python train.py --n_layer=10 --d_model=512 --n_head=8 --n_kv_head=8 --head_dim=64 --d_mlp=2048 --vocab_size=32768 --activation="tanh_gelu" --norm="rmsnorm" --norm_place="pre" --norm_eps=1e-06 --positions="learned" --qk_norm=false --attn_scale=0.125 --bias="all" --tie_embeddings=true --parallel_block=false --init="normal" --init_std_qkv=0.019 --init_std_o=0.00425 --init_std_up=0.019 --init_std_down=0.00212 --optimizer="muon_variant" --lr=0.0136 --lr_mult_o=2.0 --beta1=0.93 --lr_head=0.00601 --grad_clip=1.0 --warmup_steps=200 --schedule="wsd" --decay_fraction=0.825 --decay_shape="linear" --final_lr_fraction=0.02 --batch_tokens=131072 --seq_len=2048 --doc_mask=true --train_tokens=682400000 --steps=5207 --dataset="wikipedia_en"
Each number is 128 + 32 x the weight over its row's rms, rounded and kept within 0 to 255. Layers, rows and columns count from 0. Numbers have three digits each. The size before them is the row's rms in percent of the matrix's.

# o: layer 6 attention output (transposed), 512x512, rms 0.164, rows 502-511, columns 128-255
# v: layer 6 attention value, 512x512, rms 0.101, rows 503-511, columns 128-255
# up: layer 6 MLP up, 2048x512, rms 0.11, rows 0-14, columns 128-255
# down: layer 6 MLP down (transposed), 2048x512, rms 0.0582, rows 0-14, columns 128-255
o502 087:147131109121095093131135088118124061152125132111111093111127196146094152114171173094161116127096161073154084109185159147125091127141124111142082115129152028200129140097059094128083111075168102100138125139156087165128140081108187128101141215146078165160146148093149105091118149146137172087062067135150043135125110144161159073113141134084106126100165094156089163118098147161154133153152
v503 097:106122109033119128183116099114113113180110127138135129120165167048055127124157118089114126097070183176145116161168152104178130095094105097148164154078094131098118109057138151073121132088071131142073087141114179132125117146095160110156153080115114154110081119161064141141141108145141123117144118139145134118120128099160175158136137130137116124136144151157167124074144111167146114048106
o503 101:144135099120139070141081080189115097134121112159114138156120061120113103176206116072099052114150114164175081167126110120118130118181124033162144094103114098128157174119127136116145160116073142145089185121175183113098070196168127120070130114095165126133111165141077128134100166108110141183168139146102154109172133129135115099072108118119096193142132098128108197102168089142127082085098
v504 098:149115161141130119053128097152107117170115096105156158167090119131110093079158140128125121132175137128171119122179181145103123024146085109075083081090092158165148137134193076149123159136124122119129078159118228140083100153155116091130126159106109137087082122084123119164110127138081105156108103165108153137145136104183155115102165161144109149130150108120114107164134114161075167136106
o504 094:144112106159129159123118130092185066089105128164126137109097097148140143057151098137106132153121172142142136120095195151137141124154140113184084097116126082086134080103167144114062161134122151133141139130078124131158158129111130176124073123093134125066125133126134059145151112159151135109105121094159136125112148175073111160096101156105148077096118153144117191167161111088116139086108
v505 097:144116188212131143067094058115132169108115154087226153103127138126083027147144133083159082047129136130116120124127136178138078143081153091170113130106135045126124091151174160165179146207159088151136111115118080156084110094085097200202104092145108126181141109109159107089125130118128150166176137131119130136178112106155147165124146150149164143131170108099149137152102099141132149116075
o505 096:093111111154154131108193163189171176128174161155135120125110144116063142140079139147103154118153138069125098210054119114097094083145083087046161159110089115141109094080140120162118116109148130069139143125077119149135156137080112107145121112131250078178160156077119115184168157130176164207100110154117173118123104133102180138167152147102078182103122086183139072121168121101148152156141
v506 097:125136075103144193122105096100097117128076146112168152076199090167137122133084173163129093075125103156111151162105122102078096086137155155184071139145142105120181135065100147166150126144122173088061104124171134132114093118125165171192145103105102155095114140079144184088066136132094156152172095133067113113154109177117042124136137063084158102090184108128089145158134132095115075094125
o506 100:079150145127147064100107153153170078113140152149129115154182122114067198125122147101081144103146169067146135117038150114144151099100097129084172097116102106147097139151174174140188152154219140113126113180140149139097133157134096107125143161129148116125139088106164154158164078113112133100160101123083061135076121164149154120137099162178106107138089091151136110098177101138123157154120
v507 095:153108156129168152126084121151111113161093150130167172133108159147130091177175189150150177137071152160122131156107095124147115149143126132168062158114068106107137206130111154076174126143106117153106120156199106144096168192153147128137107173155133042099069028203155112157118112192149138143140132100143082171145122127106114119155161167064085118182129132108094098106178103142128128078081
o507 096:123170135110128067107105130113140109082085178161165133128159116120094157133084149079125120122181123116172084128061110099099116085137134117148089100110098114132086103064110087119132133134103110110105083105126103131122047135119139148170079097133140102103140124109158061119129091109107151167087092119160121195198155183132149108169131105111157053157097110100182128113129129112137145135134
v508 091:186140163162152095135072162162147130116130153146131143122112110180135123131104119121100153175141211155165158186136148139139137077141170132166122144168082220136105105148106112133120137063125045155113177160125137173122133106103109115128136081142080103064126133068115156154122131143090159132135105144115102094094123101145133122121143095122103147185148167181125124079154092108111147136156
o508 092:088086150092092110147139159073096095180135128099130148134122121139143124135154068122161118116164117105136121125161115095186102147182107152153121051174115159075124097174084118120104163172101162147110111139139120164156102099134104156129115073062190149166116126136150135127165081135103061125130100122111166118160148139155091099119100080155106107175176131189148086158161116118135164125123
v509 097:123132121227153152176105074081198121137147102102056102147060172094097095126133146140089143162154115100083149114085131099091060151095158124182166127131164080123092117147129118107122134084157123165145065140092095125133125151085135121144160162171137107135116118078123136166136148092103125153090098178181088204145151127123173097145162158138120132173164126101098093087130125144128175147103
o509 100:096070109144159158120142124165165130079122092143117104103169117121159134146122103174181162150178148142128102138191132138108042061160143128122185189132171136054149116085100136109180131102104110102088109116109127153145107145129088158143058148113124108130122115111114132106200138131132105102081137119097092113098153083175126112128144084103191132100145106111114149140111152146124090132202
v510 097:156089091076134088159181142192131149113139139132099136111137085151156135072130162191134142074161118112144105118092217129093112164109138115100105116120157074128162186089219080116138081152145191172164129135128108194161149132185166135155151142141135127144116164123140065101179107127131072116182117137085115154140149187098160160103137152136154162093130092153127094078155141092168120096079
o510 100:087127174122126125045099224124132115105126125079123114178153154173141092134134158127152154092128127114088149073147121161125131179116101145101118128094180153198132095151103092079096046187155132161120187110167090151072128082151159137186153127110091141107112073115098126147129130136104099093093121092119117095168184037062160148116120152116133138133169113109140135082143129106147142120132
v511 100:154106130158144166115120103087150104111125123134144134136109113188174151100090160168093127150107075056123119132138093137139121126130131109074151118095145095157146116144119094123149129143121097177142134119106147128183112157171170151169091117134082147136147161165156122089071115128108075134165131144151204135120120163080108091068155204103102080079169150151118194142131118084122116101153
o511 099:148216185107110150160118103153148127099109165196171105045110121136066138118157110160112106130162188177123175098144125168112133119166061133137094175190166115162116069104070144179100084189098188157092104134141084106181118157115100144104083177130138169113143127152099149147148169158140142113101100102120114127095125105158081121157109204135071148105193117122156118142164127073107063136146
up0 105:104108089126135125141104142148127122079168145063082188069157170123136125011089174104096147113153114178058121111108184188103161122068114111166160134161131105187032174130091110106109069083125152052069106147167134158185086098123171162082121152083130102123135123119132117150130149092131163126159164134174112143112115153107123120169127104087085116143121168121126154084121128120136129109138
down0 104:069143124196128068119128144113151107055071113114125112130095169097167102091169107099090119122124154080108100135169144092120075155094109085111163078108141149162092149146113134148154103149154156124158125162175165173086128100133178164145163126094176092045152133153105094128110196109079150134136112148129168148094157127180116079015130188165174093136138120081131176138156093174178099120140
up1 095:133125107129079086096149160129167100124182125083137098088148123099077160121132073148135139175163152175115086146148141128110170138121148118181150087094115137130138138138054128169123089122115097142152117111139129106128164199097135105115123121121131141133092127057113129141186177187126111114074191146124074119094116141092132118158147157030102137128109118102139136132150141135114114134142
down1 093:134104149153098096167069113115113050112058158077100108124120178104125119132146104159143122101097127164122054150154137124142163113128115117122158075109105113099077114103079186140153141203080155115120188092103137075139174095066111134171110107113094124138098136124107123156159117098117090158079084153187086102122054120077120097101104167119084122120114159120118187101136159132149187152068
up2 089:132160095111136120137112205115143117091105139158168105116149159146184152184111167132160098122134087110138121177103170158121165141093074074102143137127127144132133109177137134157097164159117173110090122109186139079111112091152124142140105101109201145127128124171060120118164178161133125136065126135123119121087147129124157112123132079127100152173131095106150065087146091155111112113139
down2 085:093122172141103130117159123165120159115107142136162151148073046172104093068195140124115138105093181104156142159156158088105083126110167152186110123087097096102101118064166103176151092126081093111118135134083127215126102099119123170152140184145145114095081142080141106110129101112127176140199155162138156175174139144132148143187143102129176050121154158100138113175126169160109117133103
up3 096:121155077140101082109167154099124113126114154069093140093120107140134167094154128061113055105114164121150166156088163109120137093167112156116120121175091110085137043140155094180110115114159118190154040132105185139189155113158130073113043139155092152091094101108101175157125107098126134144149125140129090095159118123068106132129171117115131185084078141158056119145141200125094124146100
down3 096:087159111097176117144157110181154142133133113166131135057174154111118147123099151136121085129153161133174166129143185117113157152135093088194149155126183119133158167093076175092106139118108158100099137126154118102140163156142120145077173102114080161123138163085175155141119146127153148112131117072085158117115141114130104135076137075136102102082092115107114131095183177130055125153095
up4 100:156093126112061060156161114073102109160076188099118113162124127120079097147132060125149105170104100089123099161132199111187128126127090153143163167142170139130086155150126102157087136094137107156103084118191150146151136106172086183168092162180068149123123078130078098125155099153120156113136052162177115112112146091103111082066108121158106150056101145137095122147130092159084143148118
down4 096:157116137186140163194137129149112106141120149093088119112064132108137079208126112150133135143134082116109173179146124166169113137102112139093140126163111082104127103124092127123135189023085138141101147129142111148143138215141154133116108096075147099158181098190097144154164145114110121141091125172115135092098206183146127075071129121179083149094101154145121079141158134150138147161120
up5 094:090163095116123100147115153111161132109094125170106116080190189122139138184144133153123088135051147142118050160146131126186110127101088102125146144125158161128132166146120141150154096153183179129151037187099156115106116132113166141108134139119122152065170140101145120183170110139128122195144056100118163095180163170176074142082068105084169199091162050082120120117172087099172148136108
down5 092:143136119121059128141185134148082144104125084142133139129106158161125116111109170083112099108179074148155184094156136118112148124117116110171136213116137116115172100105126160106147128082126163140199179063166115125132158186100156139082149111123144102161051083156146133156137147091091111115139150067136121189116154214131160134144119195134111135146092108140065107107125143114069139109164
up6 096:190129124132115091118115136110145149142148163135105143180155182118121105126077136107144098134123159137125097083060146141197133112174108073182155152090120177164146108150102055153125176077143138086177185156141147098144046128100098146132123108091136171190100064130133103080069084080103138140101139125121110120150135075095110087214039115134124190091084060070089136142097183183124119140115
down6 099:118087109170136174122182159131160163094148112071066144093056068095118094119163113153113128149121157115171167161153113077038119159122133172126122109157131090126130130114147190099153101159108099115080170084102127124066169152145103168153081084141146122096135130123125138165194147118153126168121150113119106134144130150171131168080163112128176152124210092131113152118209142118118152145122
up7 107:106145101128085126121119128156093118115102152115093097138144187135100138125159135145153130106141115106126116165090149108138087137098137088115113108164137048183106147103116060076149138176165149167129085098083130161120123102139163108115147122083097087134122133094153149109102122154126085153131112119119241138121158137156102103035143113154163099154114153132118136095097135164119136117184
down7 097:118174158192187150140128163097090115086086094081121153154117157170161135101085168144146104133110064115127142134109116180109139159125143031097124085118135168118143105163123152094122129095119130103147103057096075132125170125092143142102059128169116169109142147176134201109166164128158170189096082113121086127145121240174058116171183118107080086153094127098163167120143145118089118114054
up8 094:111127130092136078112166108120092115155118147095114127148156116142194135129121132115141077162135154121096115127096138158082099125124131124058104097104122129170172151078175122150082178140110129141189142132064132081103156193129077151087119121168103093103106110121147164147246108100143112191128184149130079124168089111148101113173117147085075161132111135125139102079166146093154151157095
down8 095:087113140156195185156076092089132073115086138082125142117147122149126079102155112111120171109144144110135170134209134099131104146133129181194173155162148128142099141122130123124120112116152151103110171133165219093196088111142120134165093140104110082159105145174110098154236167198144099147155168130168130125114198193117092180153142098123097161096154132125125167162175120137138143161125
up9 096:171106134119142120182152117183124096102117073187091114127095122067102147180127117135100088139150159130229164149154143148161121121112079139114106174120097171147068121099158101117136117108118136095125124122095071045109167115129155130091126146156132083108117179121136115163137149142058115087122150122152092128086118185141092043146119144209144125133126149085138225103166136149107140127086
down9 095:097129145092169136085128112081138160180159081111096132124075132118136108129158147131147142158086119061087165165168072165138102092152087080147169126092094110080176097053144126141154177148135084131109143167167136152123103138127135148165136117104151120094142135093148162120134120115152119110125073173106112141157114184159129130109083131154070165152141122114148076091085110118207109160133
up10 099:147125126171215175115081099127109135134102111122118138112143105193098073133148104098111158086171091123109136164126172173084131108160160145107122155111137124073107111097091174110189134078137132080106180145128088131113145097142147136087099175148174107113136153095136127059167099111108165169142132129117133160099162112121123134168109133140081185135148157100139150142085107177135125171084
down10 103:124176140145131160134120079169115099107074110144079134127102185157129153080130176126185168150164047168111117107122138125129116173093122094137114076168103111054088196155134149097147005172157068098121170131095093213096128100158130100145114103124143177177072125153103134117127115079113144067118113126072109159188132120102183135152132178067143142152149100069166130032180111136112175113132
up11 101:137179134118115192087146126129129099134072195105118136190122105133116081158169167143131201169119141099194104179115099097151129097151130098092129100153102109119122149103119082128160120070128170095160150143179132171110163157125175151145141203136123112131134124112092062142089134128086132100142146127088122123112120096172199062097111128104132120085154179149093153110121125128071086123182
down11 101:121131097111125146146121107129100130067149080118133103135126113158139121115100093093150103162126111141088107153071100134151133159132152163136134104167187089083153117096122134162063113113146173068101142074085154101122113117141149130144095173150139152119129178112143107154073106096150136188131126121153169149150103091089149115121160124116125119150187166147154100090128139141136159146091
up12 101:121152170156109157174156154144128147158099039139088159163095146131133128141104179080159169112076133102116124136091116135146068103141184091164124113156082206166162169120083109206166156091148113106162122150144158115134141150088118112101125138102069126177110099172151121165161158102143133141114191102093101043127104127100144062186108103136078133161133074092103148152126142154091129123134
down12 099:129137144149100126103155118114209210114165116126143132139181086093141119104108091126109117153108098132231147035129101096096090173158144116158101155066128127107155107098173104142095082088165127053128185152054116163085137154140148145139113089115151089204131083147237104117145110093125107109086105100192168081061152099151134108133138085093132044091101090137113208136135117093117123136127
up13 094:120151170141158127102119149098163127144094136134183144140159122115074152127074194104103071145170125101104132149052100104181064107098144120155163090102108145178138159077124120146157147150206087094121139224125149185163194101044134114081107144148126133172158116064148137198159162103156094119155165109127192164093151166178108124146128128138141164109160133055153153174133132160126182110132
down13 085:143128132095112144191137123145096059159120099084147150186147215122121157105151109141162110106098167155082090158113117178153159158169177165164113176093116097107147087167115119129143198134153130157171105121073179124095153112213078121115135143123135165142070128151105108162109112132104148054114109139099106127148131082139205120137185120093167132194166093136133180113165118094152130091055
up14 096:155127107071106083184141121087116116106128095152102151174124129165104116180088103139105101137169180131137069130079123154108104098112120134085095096118122145072067125086106172133162143100097182140137141132126134105172129125177142084111116141150122119149160087119133107177140098091125137122083168131141130127089132143173154082090132117152104124098083075068121095085146164162189142093115
down14 103:110157169168079154096120116105094146131080116132107168152111115136127137086061217091108080134091088127108132135166160141158163126095117108132078132158151148131120159103107116154120073135161157173145138075105127153087156163145165190101126094134180221069119110146144110152095169165146143148133089120102146155134079169085040169186085130087100141083092166112139143127127134061140095140169